config.toml
hidden_act = "squared_relu"
qk_norm = true
warmup_steps = 358
max_steps = 7642
Each number is 50 + 12 x the weight over its row's rms, rounded and kept within 0 to 99. Layers, rows and columns count from 0. The size before them is the row's rms in percent of the matrix's.

# layer 9 MLP up, 640x160, rms 0.0862, rows 64-85, columns 0-159
108:62 61 59 47 55 43 69 57 51 42 37 59 48 36 46 46 68 41 56 62 56 53 48 57 45 65 31 71 51 37 68 43 55 65 42 56 61 54 76 47 72 51 59 23 39 49 59 45 49 54 33 46 58 52 37 63 45 41 39 51 64 47 37 53 63 50 51 72 56 54 57 61 65 45 38 54 56 60 54 44 68 41 51 37 65 53 29 54 05 50 51 34 46 46 50 51 49 53 44 36 18 56 44 48 69 53 47 58 42 55 48 50 43 46 31 42 79 44 57 59 35 38 47 46 37 73 35 54 40 65 19 69 23 51 55 57 52 53 33 59 46 36 61 56 69 46 42 54 35 64 60 72 59 49 61 53 46 69 39 38
100:53 28 57 49 47 43 37 42 59 56 58 71 31 74 51 45 31 61 53 45 41 36 44 56 60 36 35 58 46 47 54 42 65 56 37 54 59 47 33 52 66 60 63 48 43 29 32 48 74 53 37 64 56 56 44 51 48 48 40 61 61 45 50 64 62 73 53 60 58 52 60 50 47 61 67 42 50 46 78 42 49 62 49 62 38 48 47 43 40 71 63 44 62 50 42 69 56 56 61 47 50 39 37 42 61 40 66 45 27 51 48 46 52 66 65 91 62 37 75 82 53 51 40 38 51 40 46 63 49 64 43 52 24 45 83 46 39 40 44 36 44 43 57 33 37 42 52 49 64 43 33 55 49 56 41 59 24 36 44 43
098:51 40 25 46 65 60 42 57 42 52 67 39 45 51 38 47 37 43 39 72 40 32 46 37 41 31 44 47 41 45 33 39 44 49 63 50 41 62 71 34 57 43 55 45 55 49 61 55 67 65 60 52 38 26 65 44 63 71 42 69 54 76 20 50 47 42 45 62 53 60 45 34 46 33 57 71 60 68 61 40 64 27 18 61 64 44 43 69 56 31 45 60 48 59 46 51 45 54 61 60 32 34 28 46 43 53 56 29 50 46 22 31 39 47 57 41 52 29 50 57 62 63 60 36 50 59 55 40 46 70 31 58 52 45 47 51 55 54 53 63 36 30 39 58 54 55 41 56 42 46 46 47 37 39 52 39 51 75 51 50
107:58 33 42 52 58 49 64 54 57 42 67 39 51 57 41 43 59 52 45 44 72 49 54 46 44 44 57 42 50 34 51 58 49 37 46 45 51 34 46 45 47 60 34 67 40 21 36 45 75 43 33 48 32 49 66 61 37 40 58 68 26 59 31 55 51 52 58 41 65 47 56 43 65 49 52 36 44 30 39 56 34 52 38 42 48 52 47 77 38 42 31 47 63 11 30 53 37 69 44 52 39 29 38 48 44 59 30 70 34 48 58 40 51 47 56 62 64 44 46 44 54 28 43 50 53 44 55 64 44 33 28 54 63 43 56 46 52 53 26 50 47 32 53 56 64 52 77 31 33 51 44 71 57 64 49 73 46 48 36 28
109:52 51 40 40 52 55 69 57 71 45 61 40 72 66 57 12 52 61 35 53 69 38 64 46 38 44 68 73 59 37 42 61 62 66 63 60 41 51 33 50 52 49 75 72 47 50 50 55 52 60 48 52 42 46 61 54 30 36 43 47 46 72 56 47 56 54 51 63 57 54 60 40 46 60 53 50 66 33 43 50 73 38 39 48 38 57 57 49 54 54 57 36 46 36 47 51 58 38 54 44 56 26 51 46 52 63 47 37 66 48 41 32 63 62 28 34 50 38 19 47 46 41 36 42 58 35 56 60 70 40 17 49 40 24 56 46 53 60 60 58 55 49 57 36 79 59 65 44 43 37 39 33 40 44 39 43 48 53 45 28
106:62 34 57 38 40 49 34 68 50 52 59 44 51 32 48 46 40 32 52 58 43 44 64 47 41 42 42 43 52 36 60 29 41 44 39 62 62 47 38 32 50 58 48 55 54 66 49 39 43 55 43 32 38 35 24 23 64 47 52 31 47 49 53 56 48 45 38 63 60 26 49 36 83 54 60 56 37 67 31 52 62 24 27 42 53 43 34 59 40 52 54 49 44 58 62 55 40 59 57 42 54 31 53 67 47 82 22 50 60 54 40 47 52 51 32 55 49 62 44 44 63 66 52 24 52 59 51 81 48 63 47 45 39 46 57 52 33 39 33 26 54 34 48 60 70 62 56 39 53 42 44 40 46 48 67 41 42 59 29 44
092:54 55 30 48 49 33 41 64 62 42 45 69 62 32 29 47 50 38 51 50 46 50 68 24 62 45 21 62 27 49 81 52 72 50 51 53 56 69 32 29 54 29 63 30 29 55 52 46 65 67 43 55 49 52 38 46 42 76 36 52 40 55 65 49 59 33 51 54 62 59 53 44 48 48 53 65 43 58 48 45 48 44 52 47 52 25 45 29 56 29 34 29 54 53 65 50 37 49 69 51 68 70 51 50 34 51 46 60 48 33 51 57 51 54 41 56 55 41 50 48 50 47 45 48 61 60 51 59 50 32 49 59 60 54 69 33 53 27 26 74 50 62 39 68 59 39 50 34 46 61 55 45 24 48 29 39 45 55 44 58
109:49 50 50 35 42 47 59 55 39 70 70 55 52 48 51 51 25 51 42 78 41 26 67 44 56 45 62 47 51 71 40 48 44 42 31 46 42 35 25 39 46 58 49 47 35 52 56 57 46 63 52 43 50 43 47 39 56 47 57 53 39 42 46 43 47 62 32 40 75 52 70 57 54 55 67 61 34 49 54 51 38 41 39 43 21 53 38 60 45 44 42 40 47 40 45 37 23 60 41 43 66 33 33 35 40 59 44 50 69 36 53 49 45 51 54 63 64 40 58 84 61 63 61 33 44 45 51 48 58 36 54 70 22 33 45 55 43 36 47 46 80 59 38 61 64 44 33 27 34 60 80 54 35 40 42 49 52 40 45 54
101:44 33 42 57 47 38 55 56 54 49 46 49 50 60 35 31 45 57 57 53 63 74 58 38 49 58 42 43 51 57 48 49 30 66 49 67 60 48 28 60 65 33 59 54 37 30 70 36 46 55 41 53 53 56 46 46 52 21 59 40 24 60 62 50 56 69 31 54 52 42 41 69 58 56 43 50 57 22 58 51 34 53 51 73 51 41 37 41 61 57 53 49 51 34 39 35 34 57 65 34 62 40 48 64 40 62 42 44 50 50 35 13 37 47 64 78 40 41 45 42 63 42 56 35 44 26 55 62 42 43 50 55 34 52 57 46 50 40 51 41 54 41 49 55 30 29 33 47 56 59 53 28 35 37 35 56 22 49 76 42
085:57 30 41 59 28 41 56 67 68 50 54 82 63 54 30 46 56 29 48 45 37 47 58 52 51 41 51 50 41 43 52 40 52 49 52 51 67 59 45 42 70 63 46 42 68 40 50 47 34 48 57 69 49 53 35 49 61 36 36 51 28 38 40 64 33 45 66 32 54 72 50 44 38 34 40 69 38 56 33 59 52 46 48 45 31 41 28 46 52 59 42 74 43 65 47 76 66 50 49 45 31 49 52 49 33 63 60 47 53 49 50 57 32 58 59 56 65 33 37 57 27 63 41 45 74 35 38 58 39 46 44 66 48 44 22 74 61 80 67 35 54 46 46 36 60 36 54 59 41 42 50 54 63 57 46 36 53 38 56 53
101:52 48 42 38 40 55 47 57 28 55 33 40 41 46 65 53 70 41 34 55 58 34 48 49 52 57 50 43 50 46 64 65 53 63 54 60 49 60 48 46 54 29 51 42 57 51 44 65 48 46 53 73 41 50 50 28 33 55 37 59 61 44 55 68 28 49 45 67 41 58 63 62 57 70 65 62 73 75 46 43 56 43 31 74 51 50 65 40 56 44 48 46 61 35 43 84 65 45 59 47 65 39 65 55 61 41 23 63 20 50 37 35 47 65 54 41 46 30 61 48 51 63 33 33 35 80 55 52 48 39 26 57 53 52 44 67 40 34 26 57 59 22 57 52 51 44 70 51 55 40 54 53 44 49 54 42 59 52 50 45
097:50 52 59 64 48 46 43 48 50 60 47 54 39 41 28 22 41 53 39 39 47 63 67 31 22 60 69 54 49 51 58 47 46 56 39 60 49 41 35 12 38 65 70 22 31 39 47 43 48 48 42 52 40 54 45 27 40 46 62 38 43 34 59 39 57 64 38 51 60 51 62 56 54 78 29 53 55 56 60 44 65 63 42 52 35 47 63 28 46 64 51 47 53 32 31 59 61 46 42 30 37 55 59 57 53 59 53 37 46 29 38 56 81 52 52 56 45 63 20 55 53 60 39 45 51 58 54 43 38 44 46 53 46 60 44 43 50 51 44 53 69 50 37 54 53 49 47 32 53 78 64 49 49 34 38 66 36 68 43 29
097:74 41 37 33 49 58 51 24 61 29 39 58 61 55 41 23 45 50 71 52 40 38 45 58 36 50 35 56 47 57 54 40 40 47 47 55 81 62 48 67 57 50 48 30 56 63 53 53 49 70 24 52 24 30 67 46 51 40 39 71 63 49 50 62 68 42 54 38 85 37 66 50 44 29 58 36 47 42 60 57 47 54 58 49 62 66 46 45 45 63 31 49 68 43 65 53 57 63 48 41 49 57 26 46 52 40 66 82 42 47 56 51 53 43 62 61 52 43 43 50 32 61 53 51 53 57 52 59 56 50 52 45 53 38 28 60 32 46 34 52 35 48 61 52 62 43 28 20 42 53 50 53 52 58 38 42 39 32 46 41
098:64 46 73 56 40 68 55 60 49 64 49 58 42 67 48 62 72 54 58 37 43 42 61 33 48 37 39 69 41 49 49 62 63 27 56 51 29 74 61 59 60 61 48 56 54 47 50 53 76 37 50 44 37 49 62 54 56 54 56 44 50 43 55 40 32 63 79 57 50 45 58 52 58 57 54 57 50 19 50 52 47 51 39 64 54 49 54 79 54 26 63 31 57 61 57 71 58 40 48 75 57 28 55 47 28 35 49 44 55 46 34 46 43 45 36 50 79 61 46 49 47 43 58 52 48 77 38 40 71 68 49 59 54 48 70 40 54 67 71 59 61 35 42 50 52 34 41 58 33 69 64 55 44 66 53 45 43 47 41 64
097:58 45 43 52 57 70 71 57 44 43 65 53 64 53 66 39 55 42 40 32 54 49 59 47 38 66 60 47 44 51 58 48 42 63 58 70 62 33 58 66 51 35 52 50 48 46 51 34 51 30 35 73 61 64 64 30 59 49 70 42 59 53 56 58 46 51 39 56 70 26 55 58 42 62 66 42 39 44 58 44 35 50 52 35 45 56 71 55 55 63 47 40 52 52 46 64 61 58 50 46 60 64 64 51 36 37 62 52 28 49 55 39 52 66 54 85 23 47 29 73 67 53 58 47 59 66 44 47 39 42 71 63 50 47 58 62 34 52 41 60 61 44 38 63 54 46 59 75 24 62 67 39 35 76 55 35 35 62 44 31
096:54 33 37 49 47 55 63 56 63 39 64 46 60 59 49 52 28 49 39 51 49 56 71 55 57 62 49 52 35 36 54 52 48 54 28 47 47 48 51 31 46 42 57 66 55 62 65 50 41 76 53 36 36 57 39 61 38 58 56 64 57 53 32 72 42 40 37 52 62 53 47 52 47 73 42 57 38 49 48 57 47 52 62 51 29 32 29 23 55 71 60 49 54 57 58 56 40 65 63 45 62 32 44 42 46 29 63 55 64 46 36 49 45 50 70 61 29 29 60 48 49 58 42 49 32 60 66 72 56 58 53 58 53 61 48 62 81 33 32 63 64 49 59 36 55 27 39 51 41 44 54 75 12 36 36 39 60 54 51 37
088:47 46 48 70 56 28 42 35 55 49 39 65 46 43 48 49 47 25 55 44 66 61 45 52 57 44 54 67 38 45 51 48 46 33 51 80 64 51 71 55 49 66 61 26 42 54 38 55 47 56 43 53 63 66 39 25 40 65 33 54 18 54 55 61 48 36 41 60 62 42 63 55 59 63 39 51 44 39 69 25 59 50 51 88 54 40 26 49 33 51 51 46 39 60 43 63 59 59 56 63 41 50 56 35 47 52 46 51 54 43 76 54 49 25 23 51 64 41 41 35 58 79 47 52 45 66 33 50 46 62 51 49 55 60 36 63 39 69 45 46 38 67 54 50 54 63 45 58 57 29 38 48 54 48 56 53 52 33 59 69
113:62 69 37 58 59 64 56 40 49 49 55 67 49 47 21 52 34 49 52 58 56 76 63 49 41 57 52 51 50 42 49 39 60 59 64 69 51 44 74 33 57 66 65 45 60 29 59 59 51 48 38 63 40 24 46 32 57 63 57 32 57 77 53 49 57 64 54 48 48 60 56 55 41 35 41 69 51 45 65 47 31 26 53 73 43 45 38 45 45 51 37 28 60 38 58 44 54 59 49 45 52 49 59 45 52 39 81 79 40 55 60 60 68 57 53 65 32 49 31 62 57 53 52 47 63 52 50 55 64 32 48 33 48 54 60 58 48 57 38 39 56 41 71 55 64 34 27 68 36 68 47 45 48 66 33 28 33 53 58 48
098:63 71 62 52 36 70 24 49 53 52 39 52 52 65 52 62 51 39 30 56 54 66 41 55 66 57 37 40 42 53 51 74 46 53 51 78 45 38 60 55 56 55 47 41 47 44 46 41 47 61 22 51 51 59 38 54 44 29 67 43 54 67 54 55 57 28 61 50 66 44 47 69 40 47 40 32 45 18 59 71 53 46 52 52 46 52 38 46 55 55 56 42 25 46 47 30 52 51 45 53 43 38 25 59 47 63 53 33 47 62 50 45 68 58 46 54 50 32 49 64 70 55 48 34 43 54 57 51 27 80 46 43 37 51 60 76 38 28 15 59 79 54 42 51 63 67 55 47 40 46 50 64 47 66 42 40 47 51 50 53
105:70 45 64 62 34 61 39 49 50 50 51 52 69 62 55 36 45 41 58 58 56 66 57 57 32 52 63 58 53 36 58 35 38 54 55 56 42 67 55 40 66 50 39 48 33 53 74 62 55 43 51 54 43 57 60 46 46 41 63 43 22 41 57 44 36 57 25 44 57 58 38 76 50 50 64 56 56 62 68 39 47 46 43 53 46 72 65 48 72 44 53 38 39 56 46 50 46 52 46 54 58 45 45 61 49 72 38 55 61 46 58 54 39 67 77 45 52 40 62 65 65 56 68 52 52 40 43 47 32 47 55 61 29 43 08 50 42 72 19 58 55 71 52 73 52 78 43 62 57 61 52 61 54 79 42 50 50 59 55 45
095:67 57 58 50 47 47 50 50 61 39 48 57 45 50 28 77 53 39 58 42 64 61 65 46 41 64 58 70 48 61 79 56 51 68 40 52 29 43 37 45 55 53 51 61 72 47 39 70 45 40 59 37 48 59 63 40 52 42 37 44 26 40 45 51 54 44 59 62 39 53 59 50 46 44 42 38 25 31 45 48 67 54 58 68 54 34 46 57 44 50 52 57 68 47 41 43 39 54 64 47 56 47 60 60 42 55 60 80 32 42 24 50 53 42 44 39 46 37 57 65 47 40 55 34 43 49 24 41 35 35 48 71 63 41 45 42 47 72 71 56 47 41 40 54 87 55 74 70 51 56 41 62 38 45 77 46 52 71 37 60
107:57 52 45 67 42 62 52 42 38 53 48 60 56 45 31 28 44 46 53 42 50 50 37 57 42 41 61 70 42 37 65 47 57 62 21 43 39 53 36 52 80 48 61 63 50 48 48 36 39 68 58 37 63 69 62 21 32 62 30 46 41 48 65 61 47 54 42 55 55 31 39 37 40 58 74 57 64 60 50 43 74 42 49 69 46 73 34 79 34 38 77 44 58 53 47 39 48 55 61 60 55 59 24 47 26 46 49 53 53 58 57 57 45 56 55 44 39 59 37 47 65 35 66 42 37 62 62 59 42 63 35 46 42 63 62 37 57 46 51 59 58 31 44 45 43 34 54 63 72 51 43 56 38 66 52 44 36 38 31 41
# layer 9 MLP down (transposed), 640x160, rms 0.0809, rows 64-85, columns 0-159
110:63 76 34 29 58 44 44 63 80 64 57 65 61 33 35 36 59 39 48 41 60 44 54 36 77 49 49 41 42 57 30 48 54 48 27 43 42 25 60 29 46 37 29 64 40 67 43 38 34 38 59 38 54 44 40 35 39 63 71 50 60 49 46 37 34 55 39 44 60 56 78 48 67 64 51 56 45 64 33 41 53 53 36 46 50 67 43 42 36 63 49 55 45 53 47 57 42 54 40 35 64 43 67 58 54 49 52 44 61 41 60 45 65 35 45 60 45 39 53 31 61 53 48 29 48 43 58 31 44 66 75 23 70 54 59 42 46 63 37 40 54 40 41 70 47 63 50 46 37 50 46 53 63 27 55 51 55 46 50 60
103:54 49 23 63 46 69 63 34 52 46 51 44 56 26 38 33 65 44 53 33 25 59 44 75 65 42 59 48 23 23 59 44 49 39 70 59 38 46 66 66 42 46 64 40 60 66 44 58 43 59 41 47 36 38 55 63 45 49 57 53 66 53 55 45 23 63 47 40 39 40 81 69 48 38 51 53 40 58 34 59 51 55 48 63 44 41 41 57 48 38 28 37 51 44 59 41 66 53 44 50 48 63 44 38 30 66 29 50 54 69 47 50 46 56 63 52 63 48 32 27 42 68 40 38 34 69 53 50 62 55 61 63 63 43 40 48 35 59 51 62 31 29 62 72 40 59 50 43 59 59 51 44 52 48 42 69 47 54 53 66
100:52 57 46 32 49 54 53 42 49 37 35 39 51 55 49 47 77 50 80 37 63 53 49 49 54 46 51 50 63 64 50 61 52 78 43 62 31 57 26 55 52 72 63 35 44 37 46 45 47 67 79 59 62 70 49 47 51 33 50 42 44 51 49 52 50 45 31 59 62 58 56 49 52 40 70 43 42 44 52 53 34 50 64 63 40 61 55 47 66 33 65 50 33 50 26 80 46 49 53 76 46 33 59 54 40 47 29 79 67 45 65 54 48 52 53 51 42 60 43 49 37 39 60 69 30 59 62 55 44 36 71 49 66 43 55 49 53 57 47 33 36 49 48 36 28 49 52 43 25 42 75 40 53 50 68 50 35 52 71 39
111:59 29 27 50 42 37 59 43 82 61 41 44 49 47 47 45 53 56 66 55 43 36 67 53 46 39 61 58 52 25 48 36 57 37 34 40 52 62 66 42 39 49 70 40 52 28 46 51 31 25 26 73 38 64 56 59 46 49 47 42 39 56 32 32 52 56 42 48 37 38 57 52 33 57 68 34 48 38 48 44 54 44 64 56 56 80 24 56 51 47 56 49 47 75 46 39 48 65 38 44 50 62 71 51 40 63 48 52 60 50 39 66 34 53 46 54 55 70 55 57 48 46 35 66 49 60 44 63 54 42 50 59 48 53 50 57 53 22 31 76 47 59 52 76 32 36 53 32 43 67 47 41 36 34 58 52 50 53 45 32
105:59 52 46 27 30 49 65 33 58 59 41 42 63 31 60 72 57 46 48 32 49 42 50 59 46 48 66 49 57 34 53 49 46 39 38 74 45 53 52 61 55 18 53 55 54 38 58 24 60 51 43 37 63 49 39 59 79 47 47 29 65 45 33 43 70 58 29 30 57 49 41 52 61 79 58 31 26 36 32 46 41 47 50 29 41 50 51 53 46 61 58 38 47 58 64 43 51 62 67 50 49 57 66 56 50 44 50 51 24 64 48 35 38 71 63 58 52 59 58 47 47 57 41 29 30 59 59 34 56 74 48 47 52 48 35 35 66 57 58 64 55 57 65 71 53 42 44 39 56 39 57 32 58 52 58 46 72 48 55 44
109:51 63 51 26 45 53 51 52 38 59 47 61 50 69 33 42 51 46 54 39 48 44 57 44 52 63 39 42 57 34 41 33 35 57 55 69 46 54 33 72 43 61 48 35 25 28 17 42 43 72 26 56 29 73 47 41 42 53 43 26 73 39 50 53 60 43 43 65 33 50 42 37 53 56 46 56 57 42 46 46 43 57 56 54 67 70 75 60 29 50 52 56 44 48 55 39 43 43 42 51 53 48 37 50 63 56 76 30 37 40 42 35 52 33 62 46 37 39 58 76 66 58 47 52 55 50 65 45 62 38 53 34 52 56 51 75 52 40 36 44 53 67 47 35 59 73 67 64 44 49 40 39 34 40 39 48 50 70 35 47
098:74 63 59 42 31 49 71 49 48 42 49 47 63 60 53 48 45 67 59 58 58 63 57 59 45 41 53 40 53 57 49 41 55 51 41 43 40 52 57 63 39 69 55 54 51 34 54 58 54 59 05 39 40 40 46 62 50 41 53 38 50 54 58 55 45 62 38 62 64 45 33 58 53 52 35 30 55 68 47 40 63 17 49 16 44 48 71 52 52 55 63 53 60 35 28 48 44 53 68 58 42 62 29 34 49 62 49 46 51 41 65 52 51 51 62 46 51 49 27 52 49 32 41 57 41 51 67 38 38 39 56 71 35 80 37 52 30 61 53 31 62 55 41 53 26 59 50 34 61 43 54 49 63 75 67 50 34 33 46 50
094:06 53 41 60 49 27 52 56 55 42 40 63 37 70 56 72 47 46 65 54 46 47 38 53 62 56 58 41 44 41 61 52 52 50 72 41 35 56 45 55 72 59 49 37 61 63 44 47 55 53 61 58 59 49 37 56 27 36 38 63 55 61 32 61 48 45 56 75 47 41 40 75 81 46 50 31 49 57 56 42 48 54 53 57 19 44 59 41 54 26 53 51 33 54 51 37 55 57 56 56 54 42 58 50 50 32 40 44 51 75 58 41 35 66 27 60 45 31 34 30 53 50 45 20 50 48 45 34 60 75 44 57 41 38 57 59 60 55 56 54 49 50 52 44 45 68 43 34 44 60 37 58 41 62 53 58 35 63 46 71
102:47 59 46 42 42 59 57 37 71 41 52 34 49 49 62 53 63 51 51 65 38 40 51 50 34 55 38 61 65 57 66 47 42 49 69 38 47 51 61 46 34 65 69 28 47 34 37 59 37 54 38 59 38 42 45 54 58 69 65 53 52 66 46 42 41 23 46 58 37 57 46 36 58 47 61 28 21 70 53 45 60 37 70 47 34 54 41 64 45 68 50 46 57 60 36 25 65 40 38 62 27 49 55 66 28 59 53 55 50 44 41 64 56 59 61 32 53 35 31 67 33 37 58 64 63 47 54 48 32 52 40 42 52 65 49 50 45 34 45 75 59 41 38 65 37 61 39 58 43 40 49 61 59 71 64 48 76 31 55 29
088:56 41 36 46 90 54 44 37 51 62 43 50 52 35 47 54 45 73 19 37 31 45 53 55 27 42 65 21 50 55 58 38 43 62 37 60 61 59 49 43 33 47 50 54 69 63 53 46 37 39 72 63 49 47 58 30 58 70 59 44 57 56 56 54 48 29 38 38 51 67 32 59 52 37 60 55 59 50 39 87 25 53 45 61 60 58 41 41 40 58 59 37 38 41 24 47 50 43 49 48 40 29 52 59 44 40 49 51 37 48 63 61 47 43 70 69 57 37 54 71 62 45 38 71 74 41 43 57 51 46 53 51 51 47 53 59 54 56 50 46 57 51 40 31 42 48 78 30 48 42 46 40 55 55 57 46 51 62 38 60
098:47 67 52 53 41 31 37 68 54 45 81 44 47 68 49 47 27 54 62 51 43 55 38 42 64 37 68 58 50 65 45 39 48 60 49 58 64 37 79 87 58 23 60 48 63 42 76 44 61 56 54 50 49 31 59 55 47 43 54 49 44 65 32 53 65 38 26 47 51 48 52 56 49 51 62 33 59 64 70 61 38 38 72 50 46 30 43 45 39 49 34 48 42 40 48 49 62 51 46 47 72 70 54 50 55 35 54 40 33 58 43 39 51 44 47 55 47 47 60 55 59 22 48 32 29 27 76 54 51 54 62 44 42 28 58 46 54 59 40 40 44 54 61 49 55 56 40 41 69 52 45 32 53 62 62 44 40 25 54 46
103:63 53 46 35 65 57 52 46 36 34 67 46 53 63 34 47 66 35 55 43 60 67 60 44 38 36 65 56 63 84 69 62 41 50 44 54 45 58 34 52 54 51 55 44 63 42 34 72 48 40 18 54 28 33 52 48 50 41 52 44 55 49 38 59 62 69 34 65 58 57 49 47 47 59 44 33 49 63 61 50 43 42 57 39 38 56 66 47 54 64 51 44 58 55 48 17 35 59 39 50 41 48 47 47 32 49 65 64 32 25 66 65 42 38 45 45 27 36 32 60 52 61 43 53 33 28 62 53 58 34 65 73 57 62 41 44 49 62 48 37 39 66 64 71 49 46 43 46 75 45 50 76 63 57 38 52 59 42 54 59
100:33 30 47 36 46 51 51 30 52 57 56 46 52 47 45 40 51 57 41 57 70 85 59 52 61 41 63 57 47 49 72 53 45 55 39 49 38 76 42 41 31 57 47 47 51 48 26 62 67 50 67 47 17 43 68 50 54 57 53 60 62 57 58 72 60 49 50 42 57 47 65 69 40 50 45 44 39 70 37 43 50 46 60 50 50 46 55 35 71 52 50 55 42 68 35 48 50 61 48 31 50 52 47 59 42 65 63 58 45 49 52 79 76 43 52 42 28 31 50 41 75 40 48 32 60 40 29 47 56 70 55 24 34 53 47 41 54 47 28 61 69 26 40 60 64 60 61 56 46 49 31 34 54 41 41 45 43 65 39 52
093:16 64 51 42 59 61 49 75 49 39 55 52 52 66 47 49 28 64 32 68 50 61 65 41 54 37 59 62 51 63 44 47 50 40 26 35 48 28 43 18 52 40 66 60 39 39 51 53 38 69 63 54 51 35 40 15 53 43 48 37 59 48 48 37 47 40 36 48 69 43 52 45 60 43 45 58 60 34 62 37 56 33 40 27 45 46 65 52 56 68 38 47 58 37 38 40 58 46 56 59 57 56 59 39 45 49 54 55 48 50 50 48 53 70 58 49 59 51 53 69 28 53 65 40 42 56 76 36 64 32 46 45 72 57 35 55 43 48 40 51 30 49 62 69 32 71 50 68 35 47 45 51 29 35 55 48 38 51 41 31
094:24 33 66 54 41 41 38 50 63 62 37 43 38 55 70 53 43 74 49 54 68 28 54 42 55 60 64 48 46 65 52 45 56 26 21 48 53 59 53 50 61 39 74 64 52 62 54 52 54 68 43 21 74 46 49 47 48 53 39 39 56 37 35 35 49 44 46 47 62 40 66 36 40 19 43 59 40 36 48 56 45 49 57 65 47 51 54 42 58 58 59 47 61 47 59 33 55 31 54 37 50 24 53 54 14 50 39 37 40 48 46 49 30 44 60 37 40 55 47 48 18 45 60 56 30 44 72 53 46 36 44 43 39 57 50 49 44 46 57 37 57 69 46 55 53 66 47 48 53 35 41 45 40 43 40 34 30 28 44 53
094:34 39 64 63 37 45 43 66 52 46 53 46 64 34 33 39 50 42 32 49 37 46 64 58 60 48 51 50 54 43 28 39 42 67 41 39 48 58 77 39 48 41 42 51 35 40 50 59 51 63 34 50 47 52 48 43 57 25 33 60 26 31 72 42 51 50 46 60 34 66 47 33 16 59 47 43 50 30 60 40 39 60 63 37 53 40 73 53 61 52 50 36 64 44 36 44 35 54 66 47 54 39 39 58 69 56 37 68 54 33 49 45 36 55 40 52 59 36 35 61 58 58 51 40 53 45 65 49 57 34 58 62 34 31 53 46 28 47 42 45 81 54 34 51 48 68 42 45 38 48 36 55 47 52 84 44 75 35 62 51
087:22 52 47 51 39 46 26 44 46 60 62 46 55 50 50 28 42 63 49 47 61 52 59 41 48 63 44 59 67 34 50 46 40 61 31 40 53 63 64 24 60 44 64 48 33 39 45 62 65 49 40 55 59 63 68 50 41 53 37 45 39 50 30 49 48 39 53 57 43 59 64 58 28 48 55 61 60 56 76 50 53 41 28 50 65 38 43 59 53 53 77 42 37 62 53 26 56 36 62 55 31 29 54 54 35 47 60 49 68 49 26 36 35 42 43 61 60 53 26 43 48 46 38 45 42 61 47 57 44 20 41 41 27 58 49 67 44 39 76 38 53 49 36 77 57 54 54 55 45 60 75 51 44 33 62 32 57 47 43 39
111:47 50 53 51 58 62 74 49 75 79 64 37 56 34 37 48 60 56 41 30 67 26 54 56 69 49 42 53 44 62 50 53 44 33 57 61 57 58 32 50 40 56 53 47 49 51 37 48 50 41 44 51 63 21 30 56 44 36 60 49 44 50 45 55 56 49 53 65 52 45 38 60 36 34 54 42 58 65 60 60 55 60 53 44 48 36 74 55 45 35 47 34 57 58 35 55 58 36 48 68 46 47 59 53 58 54 37 32 58 58 54 59 52 36 71 64 45 40 38 56 47 34 52 73 25 26 39 44 31 67 44 58 34 29 50 35 59 47 18 28 54 47 34 39 47 59 44 23 30 45 65 48 52 69 41 51 70 50 36 35
101:72 45 56 52 52 49 58 44 62 39 66 40 36 58 53 48 45 32 42 43 46 27 32 50 63 33 52 36 75 46 66 50 47 18 48 48 49 37 51 49 22 51 47 35 35 50 55 48 33 32 67 65 44 44 62 49 61 61 78 56 67 27 36 57 38 49 27 41 49 49 47 52 33 57 46 68 54 52 56 57 74 49 69 63 47 40 65 56 49 57 63 56 54 58 64 56 42 57 51 60 57 57 65 34 26 33 51 59 48 56 54 60 41 44 65 41 55 83 51 39 54 61 49 59 43 41 71 51 60 66 40 52 48 51 64 29 41 69 40 53 51 37 75 50 37 40 47 61 67 63 59 60 59 58 56 76 32 44 55 44
111:66 35 17 57 59 39 59 25 52 44 47 34 35 63 60 39 47 56 36 48 41 64 40 48 45 42 47 44 37 63 56 50 48 43 32 48 38 44 26 52 46 52 40 40 53 52 62 50 58 40 25 42 53 69 50 57 50 41 36 45 50 43 46 42 39 52 39 38 77 48 50 63 47 38 43 49 45 59 48 30 42 58 45 40 54 43 48 47 62 58 61 25 40 60 53 52 38 71 63 75 43 55 44 55 52 54 31 39 43 43 45 34 62 26 40 67 58 64 52 82 74 50 59 57 44 55 57 39 58 57 58 76 56 45 67 67 36 48 62 49 47 73 45 46 47 29 35 59 33 73 63 35 40 56 54 55 51 77 75 54
102:63 77 55 46 33 64 50 48 49 66 51 56 31 38 44 65 52 54 48 59 47 26 57 79 58 44 62 56 57 65 60 73 44 30 47 50 34 43 53 42 65 43 44 53 54 58 68 65 43 43 82 45 46 46 66 49 35 66 70 52 67 61 39 41 40 55 72 61 61 57 32 49 53 52 45 62 56 46 56 53 51 50 28 52 41 61 58 59 53 57 42 39 43 52 55 62 47 28 48 53 59 54 69 59 54 57 62 59 41 45 80 42 48 36 54 53 58 51 48 52 59 71 42 39 60 64 44 74 56 37 28 45 48 43 47 64 37 32 73 56 72 47 30 57 35 52 46 58 37 66 76 59 53 36 49 31 61 35 50 29
100:29 53 50 39 40 47 36 52 29 57 27 43 47 35 42 58 52 55 46 65 51 71 46 41 60 62 33 59 54 41 63 54 70 49 45 44 59 53 52 46 49 44 37 64 62 39 58 34 60 50 24 58 34 31 51 51 42 36 53 48 48 58 34 39 51 45 53 27 48 44 31 59 47 49 52 41 42 47 62 52 28 39 77 67 49 46 59 44 47 51 31 44 68 66 37 44 57 70 60 43 56 34 43 67 70 13 51 67 56 65 33 41 49 37 52 53 64 46 57 56 47 78 59 44 46 51 35 55 50 44 58 38 81 55 53 51 59 51 50 51 63 44 67 58 62 44 61 14 61 57 51 34 61 35 72 52 52 55 76 54